{
  "n_layer": 15,
  "head_dim": 128,
  "activation": "gelu",
  "schedule": "wsd"
}
Each number is 128 + 32 x the weight over its row's rms, rounded and kept within 0 to 255. Layers, rows and columns count from 0. Numbers have three digits each. The size before them is the row's rms in percent of the matrix's.

# layer 4 MLP up, 1024x256, rms 0.143, rows 54-162, columns 128-255
104:096138124155153142130174120121111076116147138107124099131145059130147077125114148162098107126196116109125116116165170082157088181094113187159155139105080226132134134102168148122113122108138097220138169108136078117195126122096134125122123126134125100102112120136141147162098081122130148101106077158090092127153173167153176185103066145117121132133110132169114128139088065135130147036091
092:143099118193114150143192115174113135109148118133127197124127128110149169188076088113080093170113091225104162127118141220125141130156153198131187082148082150113139126107190132125083121127111116091096121106132075132093101099101124187111180185131109082120145133142134161171143120120130124121139099106136143102146157148130179165128110133092135123194147170104148149128098109140064174177146
096:167125106123098158119116104157111147102082161076130131091112161170142072115149081108067123123135154121104082187098094130165139127110194137122109106124114133126100151129158099166120138150089136136097150152085119166135182120169140141119086151121110086036152211092156124124125154161152140065062150126163117128126150099232143120144105148152113112181129120170130132095150150134159082058159
120:103096119119100073141170165107178118154203140086110074124097114164118167109167145073113160071114155105148126109101115078134145124088110162163162163106120119189166131103114195083087143174132148181109099154199163107144203137098126184130065154075103133152146118066163194112137169135112117172130128156140126162064130128127200099109134106072169175181152136054150088194123084150133119127141
102:150110175089114094119130097171150116123059155089115142105143113133065084084153121119114106104135176064132104147110089147159150079160138184173140084137136110097131094091173064140098149068117062098076147117156159083120130092142083171118141147152099146151121128116085105193123139160069097122139162144129150189144141079068085066088162102127143173136066196174149092200130160135150169096109
101:103042151114119129101136126090132154138098104141081126112123129191139110096096145175107081090131115127153128140113165058133073101146109106111089140140121115132124119206111089100124138140124115150111136138139098107140165112118105149108114121190142108127084166164181090157164181126150109113177119100079181127217064106192173132133121154123158134173147078139147138156119086092062146118104
103:176123131081119146096202134120131166079079081113191094092126116110175117150194123112104115147105124150092115145176163151123115053133121129090163079204114116077085150113147104108090104132135219151077190167121149157145088121124126116137063104138111070149137171121191188110149116154102097118140058120065119130100189113113080128120126121150144151135180101115159080137136118124117113096150
102:124091101155159101141116206127143131161100130109093145120100135107150191144114121167115088149100146061071083176159103105201149159144073085071140106106168112085121105098157145104126115132136111127111148100096140201120135143096141106157146110132159186134150146166152130178141110064068180211133152094137097169187106156133089114136143088129152149114150165136095150155128070110123150137193
095:131139162081139141058123135116096120184159111155193153135129089133152105162121139114108084117109085181095129143109049158091239096123135185159074117127131130140123120139130043138154111155122088114124176102109110027099165141089060111202138126142064116137114118104141120108133146198151073105115111110089126050129111146163059094108126083167137120074148160175103154138138160175127121121144
114:101169106174135089146149123096155139151101075126151120139114134104122149148171080178118140127083124104172183152167147170115123108090118069106078111090122134124075124150116129156143153109136057153081103072170162138141131117120094108187111184112119086164111092070112106133070183111134160077104142090108155154154134114106156138121177131089138103109078108094150150163142143145074123085197
099:144131113103152119140088084102137095086093133165138159109156156136170115143159104099138109178150157166160061123179141140124067125171116088124114168101055158130181148153135133192135099148177130116091200102184123124141091105158161178137126167120164094094162163165051133140147121125077132205109142164125061151146153142118101095215158115131171123137129155176146134147125071119088149167186
105:078117112153105111093113161117180126126084131100148155095120126075235036141190154084103109124147105141137136106080178173084119141142074132199172140145169147158156150113112101112111121089145136113093127110195167129096130128144071149155133151156136184129059149087168114151145145136155153133089121092100049071112227048146120129066084120105172137112136129166171102176137108124084160175139
101:108075088170156105134146116095093099144096138105155132087085216183114121157112134178093141123045209093048134102137092155131116167139085127106090102129088101160145118127141093151078064075158047140104114130165133105124174150138162139075180087178127133128107140126110141110144080145079125157150117174127142126184096167098070099111122128156161156121160186151146139120086140114129158149141
098:022146159117114120129182161116106120122111124103056113164114135154168142119090125105052094095173192086173164143163123147102144142140126114150104185176104074112158131116111141134153145157121136111150101092111148132149156128161171150139149089116036122098159163172149104103116118161093090144092143126150116128106128188095081159120146118149071161113141124167118125093173052144167115107140
083:089081111145151109118107111181120117113114105079141180114108154106085120152134097123149136148108158102147072153141165152144167123167126096165135185089089130118139170116100170128099139110129117135158134128123192168069096080103096116127109094073117074128138143124142174133145166086103117139162159115147102140117152165139150218141104107093064097098162078130120119173162057178132105124125
098:125102109164153183157131151114160146106143117105087142125126224087133139160042088105164101167195193110119138128121109148118100090122112132119129124119103075145040100126122187111119143092103155136169108149133118116160135130110142066115140134176069131114114186141135123131155136076123149150132165162137084100155133160150129089174191087133148106157091125145093131124114150178161124186091
101:132185144156106123172132102149167134126139101134113093159099161100124214130133135188098094172124110169102088120148086082131084096159137147146065130133081117145113106140146123125138156133145158114126157126123112138139136126118077171050084197096163089133148161207213089090114124133123109175100098127129150105097107108065167108143148111151111124106156095154115157159109154149135205152219
099:103085129170081146152185107174162089206116128154107125177097171094122071185115116103143122181141128077191188190108128113158099118099113143125120156113070132154155143151036130152117129126118147177113145162087134124193092167155156183160129106062097130185107111110153099171092128147133195118181086125149106166092090150147147125142116108136111113161191090161123087104145129123160149146145
097:165082170141109162079143124067142109144105165093127097149091133175077067123145076158093123147160104111143150158154108134135127104102110109123135172158125127154149116115156146166084145130140154037075067122191165118130109131097157173160119142120077149120108166143129128118093215110134102172156060109153108074054047166159117138124161065137125133089165115160106117125089153119105136187165
101:125128129102126086146096151135134156112102107108127114114170102098143142088166165083062146147109120116131154172163172126124131166139093116125098189191107137171169128173098128101153121074128145180143120129133114142127139094179120117161122138107126114160151127056160139104132104168109086188111154143175123146106075172147109128077120179082080165129149145141072146097092068148090136114126
103:087174134123166119119112185128154122069167114079085107114135146123153120154125126085091089151163104086075162128102168204124179141130102192110134128152061100154122100121114123086098081089106166160186122092086111140104125156117093108150077078079086132132151130130114157097162124214151113106146167202145153141117151098146148128120133104122145060138143122078130101115122170133105173184082
094:142157141136130136161096144181142114157146153118072163109124151095110140122172099089147139075109181148098084135087113117137120160124085070147089146095091120179127127178125139131141138153099162129154118105125137118156161051177075136114105126155144018124118090125122161135105142183104096145139124144097105170075094142092176110158081093099185155074094161110146102165170157074095156150143
102:104145186100121120103134077102169134127104147124113144098165087140099117161133125151169198093144167128156121142153179097140200073177136181081142083101108180138079103144130146119121129131148077136152169070164107138116128165105166077191065098136096120122151113121120130122124123098154150103113077155158094122155083176172080166154167164125135120133138080167091172121092162110136129107146
111:127174174157115135120175114085165161140143073112190117130190111112156164084108126166116112101100139067095180122087156162123107135146050109149133129132089158189126121082147095155085164127148123138128109155093148073069108165144197115160126130167161112087143181116152132056183116122102158134174107131081194144177061121152192137087128114117171109105107129154124149107138099116159093113111
095:177075081112120080113158150049137107102135176090143114167098178127130110111108143124093117145124066100128096131147120037163100078139136122131219132142157176090175082128090104137128210150109077114077108155104127129138112122134105196145146044165134130128089109084138171134123160123158134128152105105150127152101100126142136156131094192083135143086080148087168116158102147108085123043176
107:122128161121102035109078149075119130089123128124100141134174173163064154128157075092106186151114116164122141149153122220115134104123178094116092128102133167108169129162068098126127145140121142158104116109091124125093113192141147130096147147207147178131150142099167140154078106111172063182178190178130069130122088195070103189110166102169110102207135065140167175111104150124086117152089
097:116106134128131175170168111160122138110160128152141161098141087175160140145139137131144120175129144067163148132093104171141112128069170142155144143123118097131150126133158138141086141139124134192175132074156129134180108147138154150112141128185141115086050190136174152135137148128130174119111092116137109126172069076132102101044140147088119156133158123112127143136143119136133107103152
102:138097164100178110096142135117096124110106115142148132099132142117119140096083211122126139094107170149115139127111087085118183089113117102206084168107143108150134096046189116106150139172122181133159079095203117145130116125189098185134166120087121155142151112134117111156119118111098135092162107126169104135145111073090149056129108092077148136118136152093154205126216174149162155165058
098:139081125156166119104143086171153128129110127121109137109141137110152130134168150106144192137154126143063134136130178135121160120118144115110152153071137155075165135183094103173062104121147206170125111108091083177136180191150089121085157110174121159204164137135110133109136173087137084095140110099181135167107152133156060117102135117098125126158161065099111173094155114115123117167136
092:134102164142084097103117155155141107097141139131154177144098105146131129119132099147122116182090128169166177100236145068117111106110125111149097109146150095110100173135146101076163195137170127119087153176076041108106126194105113092177113137093143100108136193134122165147147098121161138159145133108149076135121126105080101105142050117164097132124106118087054114123083172157143120118112
111:152177151139156121096187128090121145133122136153113059175158094143165096107143153117122105090111117090157070103082131125071156141123118113117151135103148153097120131133148121135050103114152149166128136147172096143172126169155111089132102139153102106164103178116186130099101129112098151118141077104132128175115113143030120140157163135154215110104099112133083095149081122196108170085102
107:180239120029148147116183125060080122099150098142147131104109083147099151134173157068092133190098099098151099177166112145108118164118161173125142158134163075120132121197135123119124144096056087081110097119117179213166155097120109138105098116134124122145180113090116132161119155194140160095107137156094109101097143077156139124131153070139128141123163106137134106141125147105128144091165
103:151128095162122088135113109115150099125144140134126142096129169144122175111171107145162137076142138094128146045127165205150023184094121123139087104175118168092145123125088105122159105125185111078103147142112121110120140165105137064118131139098112077087119165161103123128156110179078144152139167126115124102149112099162126174101137060096187104128093162124089105193147110170127139124110
100:107148141121105145149090115136166118144124179090154161095123100146105120088169109134093122134183170131134132098149106147100093120069130143125150087165176165170101096142057133100114140061068131122077082145150197108120116120110115107173094122006094111157118041116148173099150146131108096047166111101132131136094151131148143056123087138182164130131117081154116078092162133108146146095146
099:054093185144090171124176118139105160131121160144088155129117183114124124147125145074076099152111177161080140108148116087182166115164145175151108137134140123159135149158148172101139157151127070112128130139162116194151128174106178138138129074180083122138169151151139151110130109149128127143169112132129122106028114099187131144091100056126132069098138131122162107149107143148124160122133
095:120116136141115130068140077126176083111124076110103162130111089108188168104123133129143116080118118095156106153149115126135136158146150081097156105171124126114091216148104156105163179138117143136155093076185128152142147084159106092071103104119145133103101165199087103163139201117110150133122114131152170077131108149136072164178126139139190123141116129080172131149158089153069160126148
101:122076074146162094126106157151105120181118136096113161154134117074124123121129089135149127133081179174175112095098100161049125166137104154130114106166141121162153112150159132134074097132136127084119165134112122109132196180120058116092109116084159104111045145144137106095115109143083149086160153140117119046076125185116176106089076157137136147130076056081138127117111060144127153112163
095:104104171145156076141143112129136167128118107085189169098099073105137230142130106143168099128166128180078157150131116150181088131111138123179083118144168117092119061208135093122104136133159125119103078109161144153181085068189196141123166110120096125132126125111114109177144072153145122123175109127131107117113126121104105135101166118112177106136091178123066104114200172131089154079137
095:092192180071147136143095128144114187139179116108120076116147114202127089116179140142188135109106149167124126179094107088122198132107131133138148176142077137104151067137153166136137142117174155073171143132082115175174127079105098075127126120121124135117139145136132189132134091127148159115119131123118142125130164141165124135141185176206111107117161080067092167175151150158090096130148
102:167141125120129212129092135104106113151101139072129128097135118104114107093174086088109089135191156195091137155123121135124061124120132107171167137153140126069204140072129108134128100058138128159078139111084095172116140110134137110110099147101055156105137186093168126090137136172115105147145143131125106141094095102130101104147113082124141158123099128201091113124154140187078087113103
108:146133134115202142129171197085143123104141091177100084118066136124098131095133164100102147161129139124111089139147122117105148126079117120127197150116139146115092103166120169156146105097200146135084103118128126071153140125116156076115088134143092146115094150091096190109215158122141130164211105122115087081103124203159140111167119125136121149138129148139062089125099116101050127105135
102:131164138148114088148136147093115142088076102185151138155140135110161179120120184134129192080154124086149093138136166108140139126140122117170115101100150158132097109111100100155153100093096131118106117111125093110138123093145069077179184111143157131160083143166186144078121153149151175174124130122037189129150153085108194172111147101135177119074069027126113145164123110102092083091136
100:100121148154128155106149139135134090164126118176109146105158068160126104162254176111131134141135160123104171193131121096114126174145126130106140181088084152112119170122092165163109106117193152116084123152065109080161083137090110122194161122151109127121160209144126103096118114096137118125139136136110142111131121136167089162204145204163133132134075084083113144149121105137125100122160
093:131115133137106118114050155112137104083154180090133139121096103117078150108121139145157113110101118092129152108147144123155098140150136081172107140099106140151110088121203119143129165150199139143113173107177136174126119172143163129132103191105113124103118080124040066187144154124103092078189155133120125073113132081162089124136116094159116131168095141167049112159102114222106133121132
106:164108095121171115064150148109127039113133116080105158115104092193144084162073158150124072150156155094147175065109190086111153087129109190119127152087162186156149127128174123169147121109158146114156162137064132135163121155081078120104127119155127092092093113177147160164148141173149143167135126093129146134117133125110152099175079110095132180183116135109091101061136118080132202157171
115:169174082095089152157110053127112138101134103126113177121138174108116099152153112131148169060110129147145122143128178139112159082096157176125191092107105081075154159157111125135143167158089087160143170152102087155107095099121128011111077107169151184118116123155110098073141202098154094108159136158175082110120119165154151118147142205079148076127087128148133149171053110130115116149146
095:097079108127149152108164126159123161132091202197139127098192099149178081157129117127181120148176138129096143102117126082121133172133175120159133143114128125087149135164109168120061130149154053077114175049172161124119173125129162169127134086144070140130079078081090069149170163123163149105173142101116146124135123105112115093145155158153102159109157120188108127190090130155095143151181
098:108067172155099156097121131137151139148141113116109081094094122120148132066128087071084096115097145146179118131126146136188126151129177172145106072082118097136158124125151124123176168171062117103103133147176137108115104119111116102130146122123103095112145141099179141158162179149145099107145125112158116133124082104110129128125123137147124090155121134183118117180122074137152168134111
099:146112177152157118170166111122190097113122131128104015151171127149135100072157154107124164118097137109119117066091056175174132125120154099139078122129103136119117185126086170127133105113132182167129150113127144205156110132129072139115146063150110139151137148119102082107132122120086123117175159151048129152119149144222193114099113110136139097158172111154193119168113127173130140124171
107:187169132119131131130101176094135112101175072133126157083147123111130127093163102110174203104101117192099169120101176211148142087098109132096161089140162109123109068142182199148122085104162162155063140145154095114080150097116147100159069155124125128121155181101083121157119142139137109159151165113178134136150131162158107135099098120129146085083149150126079105120123066085103127171166
105:109166214097075128155088186143092125106187057138081142119091130162113098149096123183109089150142105188121082114117120117110120038141081174063126100125097121152094139109181092161130124062142150162158095080154145190100091154139159074163180143037141142138128118105159116110088086170145112100149179065126126138155178188172128088127133099150170143172156112189090093184144112127116145093110
101:118160116120128134123091154166124144136082111098168124094114115115109150126122145217182083109161171118160180169141142142193148175166161038107120110144117092140118127182174167125129148069099125088044122147145133129124200132118160173107089108151114105138155085119111119078116108183133216097062117122148114152147174116190148115071154129146071157112119158065104114118076103111131125133108
100:171105145129121119155109104074186144208063169130120115153093175095113157105091164156117177158126191141091194131112098184169107183088113152147153192169111123125067162082125079103108134171088135150113111162109084117137163180150159147117107148140111147118140114128127179110174065151154098220098108179131133140158123101159121104143137152141149057154118112085139128153082102107122155143108
105:066105163129151157114120109100100204156121135167129035078163146149165136123113104145089133100092161106158127107135136129086124129099171153181175196126067111111132144095151107135130104095130100119117197131106133139166113109174150149066148127129183138112093150142187136124168109033167044174136174156137133089138134130157167084085162130085158109121148138136106140082121123093190184106111
093:117138141119141138098110115097138143079135098120096085131091129153067150116081182164164115113132136135095131104103142101165089156127132152096141114069133115095122157123097089086140123161083161144124103151174151169154123171105079131158121123110144092173099090115107138158104120094153136141155124113138129143129093145115175098126133110134070216078100144143174148127133106127042164130169
098:107130151143103151142128152160156102127150169086168148116076027165123097168108114081125104119136126113190193136108125161148122199108117156119116080073154146176140165125118134088131183134106140145120104121115148108175120135112147135144106180166114116096134151136129115122113155160154115118180134166175086158104146148164160144109091181154151063074129151125085101068101156151127076140163
101:135137167183100128168127157114075109147100113107117110174079119157157127158117082088130157117065110127121125108120155154080171136120155159160079140212119095155145114184079155131152136119115109175090077118111152105041122155025138102204101092106120137109123106124127164157152211075141166119103126124163159120123211102106156127113152127173119101171145122154076126144121210134189128182109
103:162144143119132149207218123122135132101144103152120167103093140122091118187154163197137144117126176132188116067141201110133169114157113117068066067101136131146109145104156126170137154132106132117135114119101135122159159104125174114125105150083084112105142155105112131128154116150145168155158139128086156072141094093142065127127100115129143137135093144191127081072131110135113155146097
098:084118110136092125105112084139126172167077199198130097143143143210109177096073099108139124116120142130128142148113141064136154107172110124138126124141164183080198109142124161081148142118059163138114135201105066072088114131096107127137099086131080095126127157122173136102158129086180145141115152197128117076103107106168128157158147129111085162131168156113167125144126114177113128117200
102:189153160142170099135108150120059074097114107086123140128098132098138128134176132092154119122119146142156117138115118152126121120222070132153163150099133132137078076113159140098127095170110172101083130170063111123144143099130151175133122137126130119145136182085148111131083190203137105130086171180135095119041125094099144098134138083122127080107145148138156140152086151147106196143133
102:164187103112169121135122143082159099129126117135111159084128132125160130100149126107133140126087119155103081129103118127194158085141137133174172170101122133122173077168164125168091058120153131130111067135097156055175122105137111175164147119070133100104114158084126085154202154141125147142189037210121091141123075064131109097078127076117146116120149146129177176154170156127102211107178
098:172127139091133118150058159061166142136057120200094116142181117147111107113136171145130105088185171100140106152151139134125141091183097084107121169071104154128116139120162158123141121123181108103117077133137157091166174131111109076142172176164091117148071121118145111183138130130118066080119110104163072158113125091059116193165094058172122100083133128110122096134141125121117191150208
096:107080148131141097097148113135110164111099169113130162152073090167157174158158091117065147193141122107125056124161175153150094092190094106097126127160123112075121100110121096106108138064108092147173092182123179158086083138086131150155082162082128126182085110123113158098146078169136190136156115104072160084130114115098097119122157137128116133173182058145139070134082136095188171127126
109:164123124152130106137155151102178163155106125104119093111093117144087166089149113092119186163143160150070112175165112107136158082110146098092134140193177131150145184157119125101112098082148154139125118125132106153132085128193103105167133135148090125144128112100107118131154112142092164132128116108072043179120173117137131148139149160130147108188120118157123130115136078110135145122119
101:100124081106124149101134134137093124187096164103138128113125093127129123157126150146194104184114137068054093166101146180116181157153138149152187125184086149083136105122170099141122122092117153122114185072082165141109205114110120138105121180126148076149073155139150153161146162150112169160127117146155127174155146113156163152107178111204153148169133111100137058119097133111146180125145
109:118093113121142118155140180115165156164137141167083176158114143173114098171150181114154121133108111124045158113093120117075164153156115131162087166110147125107151128104097107121105160044143145095155138111067094161101157092115118142144104110107137096119178179109133106134071133132118197116133120147161138095153083160113163120151155120104115124150119159149202060168118170170104102120153
099:105121098142079138169152139136090121102106174157098176117130134139176109139098120064145161127135131050114147120112181161110123078156177115090110150069151185171120142114187138105144140123107159130106142047126125121185109125162192161076148063122140139156119053092111167145196133123138133094127221149114092069128124089095107135145160114138155139133104166062132099088133139120081088158146
099:137171190155120128074072123119096112166155181097108136157129202122117105182141177082115069100097126177108128115149146092143128127101137094067138045067118103146114082097138137125154183179143117097067172140074141159127118128147114101167166152132125160128195122104140091062130121140127113137126131113139106097093105189111121172120090190118118098120131204137097085121142178178136083135158
098:181139183029090108113180112133126147121133105135167142128103113096093172166116110131150106129125194138186136127103128124152201118105205082170171139179104107149156092104150110098165117145125144127135183071163066085083131132172128108117139083129162104099163102158164148149147140129145159132101147130154131108116149149073126129135102167152126180113133119143194086194133137086156167159159
104:117123089100138127147085189156136121099127148176153195105147148158119138144127133160111087084076159143167185122107119100110145129191117195142103198136122084138128144118098134158167147148167118123146104054090106136072147090137149103146119092092158180085066172125125132150145100172164082151103132182152159138098150087124157112123180118092118151198148122121087097183076110130127149149134
101:178053186132137152086127095145094148113110120123141109113104162201192131158125107129105116157103076139115126121150069182155089109105133076195091072105072134143126101145132106140076080117100135170054098126125123105148130142145101085147066187144162173192162174069105132087128127110097145125109164155134109146195095089110068113149125154142188128122146207046140137134104160185131132140129
102:137122174111150126135115126220059157138124167145106066087192127138161088098163165158142090125063115225122100149127090105148184110077127056154093147106147060151153081129071129072188095091133174130112099085118100187142154149164093151128089151150117118166118153160138114125149105091147145108192080134064146114130094123149101150115173059108081136150163115143070220104098125188105101152131
098:064138104131101111163137155119118096161132122165156081123125107137115083150097142116139118116057185098161151109123159108151141106175121131099159116159165195163158084019112116079116111131152103048089069098106149052179097089107137103137143096152138149161127104158108194166090113132085147128115110080128171141135089052147138089140147122159135138154119138051106070129160119176128128119123
089:159163138108163133080068091112156149099147125162174105075106076113107069151149046169142136093090130128151164094109120192167135074138174202175086069116155133141105120079091106131101132047091130165157126164128182121156087139101145060132152141125195121103100127125109128111146138127122097090135160154193140130098154152100108124134135178114165141089102084131111123183127084160093097157133
096:171131145144176155139152137098128154105174133141136083168126110095086161138224095095119116081166132158087135154110183163195153124126159160078107172077158113122081138094125149102164186113173145149087126128156163185137113097076153067146081205059114124101095141148085138116164108089094118131135170129151166105075102127073114159139090092115218157090086138105102147147152157146049076132115
095:175139155197149068100157162123065160108120069114196047140093104069151160113127189158094166152067130109093177148164123157110090159107117143162127186117075116172155092129112116129089092151092148121156163204125123120139136119108132117105171125100193144121108111157058192081065100102116142106158093132081099130148110129080168145145101130134174155146085106116101142102157131151145136098112
100:130125140190154119148089110139181110174101068095153121073148164158128144102149114135118173104134144143073086199121109201113096114174136108119166129150098176083161148131086122160101161130035177067068140163115202098101069102108178155137170158153104070077096161139158091148104096043132096127149142186104073129148125131184112109111135070131145114118187122162144129149094093178117107148138
103:123072112121104105159160104109150136176154126105107142100161165102113160110159146152159131156153136115200105145122114122194151152122125076048107125163087092087087131123142170093148210154113076140150078221138138217201105146132076054127129165165107081135119172135074103083119105130103128115146155154114124168076109138110129162163138045135115157114067120079094144150207129118094185103128
093:126088128113085147085190171101163105099185104074105134163103149140116107086140139125167122132160104106105125182089082165140131212118152130109139109148161123136135125161113085101083151138157130099103108113119119135094156083122158150116103141127175071146143072080101143145056086148100173119127087103115048173081117145117176164118154062141142132132142146119171116113141134148085102187117
106:132129114121178170195167130170134156128071177166131079134110121174159103100121046110087140124082111092158115132142181114084154187115146121098170120101180126120149153158147137136129125038117132081114121084156142091162085138180120147081083150118156157122123093135139139132162159131064116117146129167095115066087137163163151147102141142086137191106151172142079138105063158163101132132098
097:131128144114131136080107130089111126132101155092150114068110169227145103162114101139096108104082175093138116081069167118146104103143162170108099109106154107151111115164075157119135113142160136162127153158119130105137113061137097126100105144137160116150113158136056077106028061148147082174185137091147111125141118193130160109139140153188111112054113137152083150155162113097175164191085
095:095135106091153076155153136146120104157129146063132141141102129115106108134116067126154093181121101173147106188186122130095121120109138086123094096113138062106144128049193134144129132135194089153116101118166102088159176117139139155135135187117062155137090125097126138101062106203117142121139148107139102178141161116086091155115110138123152124080124144141166098198111160141084131119136
102:112109122153149198084105170091108139136131108124199110095052110084075075053127199144158112119147054156111171185159123080159104131092162125146169122116131111123093136086098129165155123124141101124101095134172150173177132126115155116133125127121141109121130153076152061157146157105168155046091125106082115121118129146167131170114141141146102117111085067129131139152205074154106071089080
104:084139144121157166114172165137076124152124102131110155077124086158169096106123122120116138039114139110093148113141153176066204121124121104068086086102133129088186166094123132094075136121136091105071164098126092086163151095116130037167094139121151125119184144197117117170092126095110133109145094128163155111096136161144157090101116091154146160131149108145137109071081114134165162107140
110:138111132150135164197132178131146096137134143077176094081075118132176102111132114081097158124135129122123121123121130150158109145123143114095140235141182129146147106219149124152125105114074180117090132158105111125110121101138085117148166154090146137100161170145138142054135134124148158147095095085018086091116182085161157134158109136104205136093076142116126187112097173135104134163158
098:145159161116056170104153121149122110104122086130106133144166122095088130105139117099127147152141101109167108116157129077126150174105117151104159234123155152177073131118136120106142155134079100149143103106147106088120103133126129122170161128151162121151081133062134158090127138136092179129129169185151068147120173162165132124176122168131120121103080109100112130143115070110133164148144
097:092100070116138146091149104129107145167137072132124096128119095136084091141144114131121153124162161142077135127129130108085146171105115152193163116059094096134164168107096153086134060150125060153099168171121177104124165141127084130129056083139146161116182108142146176186121168098141176153051176181200107104133111140157146107127148127112171110157130118145118155095170128143157181175064
101:086132155084105172037099075161134152186103131065091178108118162174132158110137178131155109121108128101145132136114124155123212175093106102164054174102173165117135159145166136105190131158191119110131088126122160146112180187145090128115149082183080184101163099085123104140095088122106139138116109132137110134121146135118091121119109140098155124117131142075145120150109106148120105119138
100:151086138073174138089134165126156127095144084115084149174163129163136110129104166208118114127105149129105109099132122162095087149145164082122086157103122162178082162112124158117127129186126100225146100142216110126103127143158178169105102134089146089151105119181096163106158133093189138102122125133152146196112179079134153104142061135201123107121134113123143125164147107111109148114178
099:103160131079131127090153107163139126210127059152102062160155173154121070127137142147170196133144129108102152149208154109153123143140116117191110130155156152202109109151173123150105110153103103119064131146095141205113133078143113112083111150150076144088127097213158121116147142141106064163116107134199068068202105087139093113087138184137128126085116128099142065080110122119110139164147
100:104063091140179101120062151099135150086064154146176135123120089134125126127109085146128131110181086063131154123126094154129064133146117123090163130139093181103103175105142092131167156082117155130124104154153146151088157094154175117119227082068140148148152201135172107095141134086160175112074112068083131114192079106124176151182101094135166101143131142150103169125121103127111079123117
093:116157127096105089196146132176182103058142117163120131136104182120120128106162121089125127139167144122176177101080128117163140135134168168147163139132172138074146129203077169099129103089114171121213156122118129193189103149185114161138130102114136155137096170123176147073115095132097159132128136086161116131156167150138052113103169083122114089171123146103186121130105101152146141109044
102:167123131146150143113113129200151114126099094149147126145131151150124154069098111114145132138128101155078126157132125142096132147104093131117101173100097139186132108118183097064127185112120153072139105180174189140199128104153128160168145116108118152094149111112156110180125114175155127148115199150112135093125085148131153115097122157095144125113120084156150164104091212134183097161139
104:128150140118109074114124122120063123064092128083171184121085095096116117122151105075128091118148115114083091168070099125134153136127148083090115111118059109125128109155124143124133137092079106127109190076215115128177078076202116078143175154152176150113083088175136083105113109182090193117194144149175119046074121102175100112151121116122155137111109181133131134141130149162141108168121
099:027170162150089134114133141155157088157112131148160163144157113103103141123148153130054089153098113109115164151160099110124148140120121123090134181146133112122097084151134124176155105103138166104158152068092096149170167181171109085097108146075096151228094156158144101114083102114108103107175092064104127132121115162122119138133105141137168175102105148127096134121124190146207130091197
095:076107123135171096160163140107127170158155061176129156091116137143106132121149148100135112129124102172150150179119134127117160072100149166158160095120140115078149157124134128089194133132110141188125158192096122191140100152138209108094164152097202143123143138153147180142117105159100156086185059128177119102060112103128142131169125105100168155134087125102195063109193168129121148143043
098:122085145064111137151151118100115161100127133146138123129144161082151140145131093169199093111136129116108143131082143143119140151158148082227093164091110122125134126126173157105130174172128130136114133165099138120139146141136142161103206060115138103090140116082065038090134118108150154132142151154125198098142156109101111070145114120138106116106159159157120115170107126160059126115134
097:164219177124206087193148090091143130174124077103125150098098141131105150062158117157085096134064181095118148123131143121139135102086177135084120151136075191178128128155110140118119101117124131190139102144122138129152118117093102134149151084078147122124210100135116094093124098103146091075108200125111118173100114124103140121126120097144185129161124121136192144128139114132179165150200
109:191143110142191151081151119142125082115123086123108159170164076100138206115125130125062074137108159101114094138161124137136118177087152113155126101164139151094188069125139112150112029126125081173135151140111134144131102144147106139168104121156076077098184128138129165006120176104158133121104127093137151128089103110115142175083113115133107100093114159084086135149201197145126151105159
106:135143113126135134157148120122143120149116075143121131146109151138149081111128084136083164184130104092158158106137192120129073136099162212109165161120121165068093208163190110120143144106142170111155139089121182134140105124135141161076152071099165098111162190149134082148107121126130137113137089148103093023137149106180164120102116094111126130120099129132076127046117121104060180014134
097:097122143171213149113156134115172131100118121200134086096149094163148074121180131133125079072010146127169131147162159160149147125124136102102117135117120106101168071118148129196130109136130109183085178076118148078118138095187087109122141152133149151141177110100087118111156132137127160115099144109129116095136129167181167125120180114128140165123130176181196133151146174087105126158143
101:098111125125145122139146192121140144087145145075132135131115057126093205109121117106150146090154211164135166136122113116141164135135098111152124127227119078152138115124127098095196096097109031157115138117105149144066094211132172134084120122151134151119141089156158058157136133103119090136122172151135089162067144132118129137101142083125120188170134142176159159105125104175096125128120
093:105138144135142092154155151145109104109212100051103101075167126136126136201201116070098154186138101099136077125084055143132144156161138124073150174130137164175137120144102155151107141176134152170131168118107155140079131114171119203052105108092109163095142113145121103138114158144141071104111176140116086160157127128089110064153108135115160086112174175140106120161083084169134154162174
104:148164164144099137123212144108205139087143146118141110129199122151152133134134072072101182157135135141129158146097118077173075144119121107105163070193140103147174094128094073080108104136077102121064116129130113148155152126108146022220104107099150139066160175120132117155053114127141070128154159110165082111082100157146111121155150137077098112134140119170111103113177134130117100177184
102:099114119120114138156104128132116126139112126090140155114126124144102080134072067099126129100135165122136161151093153170189091097170105143169157147141153158107120134064120119141117122101104148099205089119127134145130123070153125152190114149199094193140114160098109099177131086129146134150126106170136119120114120140113154065147203123173157168089055075092154132198116134113064127098070
099:120122095186154095134141168107117082139179138096146155150133112128089128127158168153157088153153181158142116081199134187144143081098086168198141149186156060150171112109146147191191106107115149131100123112132135208100163191149134101107103088083108183193098123178057145152127134094139092137143092096118148085167070076121125131133095053142148099193094094118117126095100181166093149103119
094:087176133140186111095162121134099037141123124135125129083184160108135149129072077111124142085177134131131092129160133149158145104123175112079130124082117148192129193155136094167135111093149144106124142099202109099088148103162140180106158087115070167168168110100105055207116182186147135142166164077109114122180067175082115103111139095184103111093146106078106135164164147078136141149139
110:155134121211193153103084149097143130126141073065218170135167103098139150082141123151136126204077126151059155133128131145115127174174107179127141127140098118144178166176179110139132143139116112123129105151118160135133131099114065133132123123130139154127153156073156150182126146124136105149079097065129183146106218130134079166174135112157144098146104133086166089153116107126107156156149
096:083147067152171092167139155104154111131125172125147071161129157141122070082126134144153099154201154103089143156121069096136119183125122049115142144115069153109088113090132113119134112092130095115096148130118103159162186198142146224065117118164119124156119156105108098162150121061137092184160124112100097109119127196157157138148119162114137057155066062134110091173143099123137072095165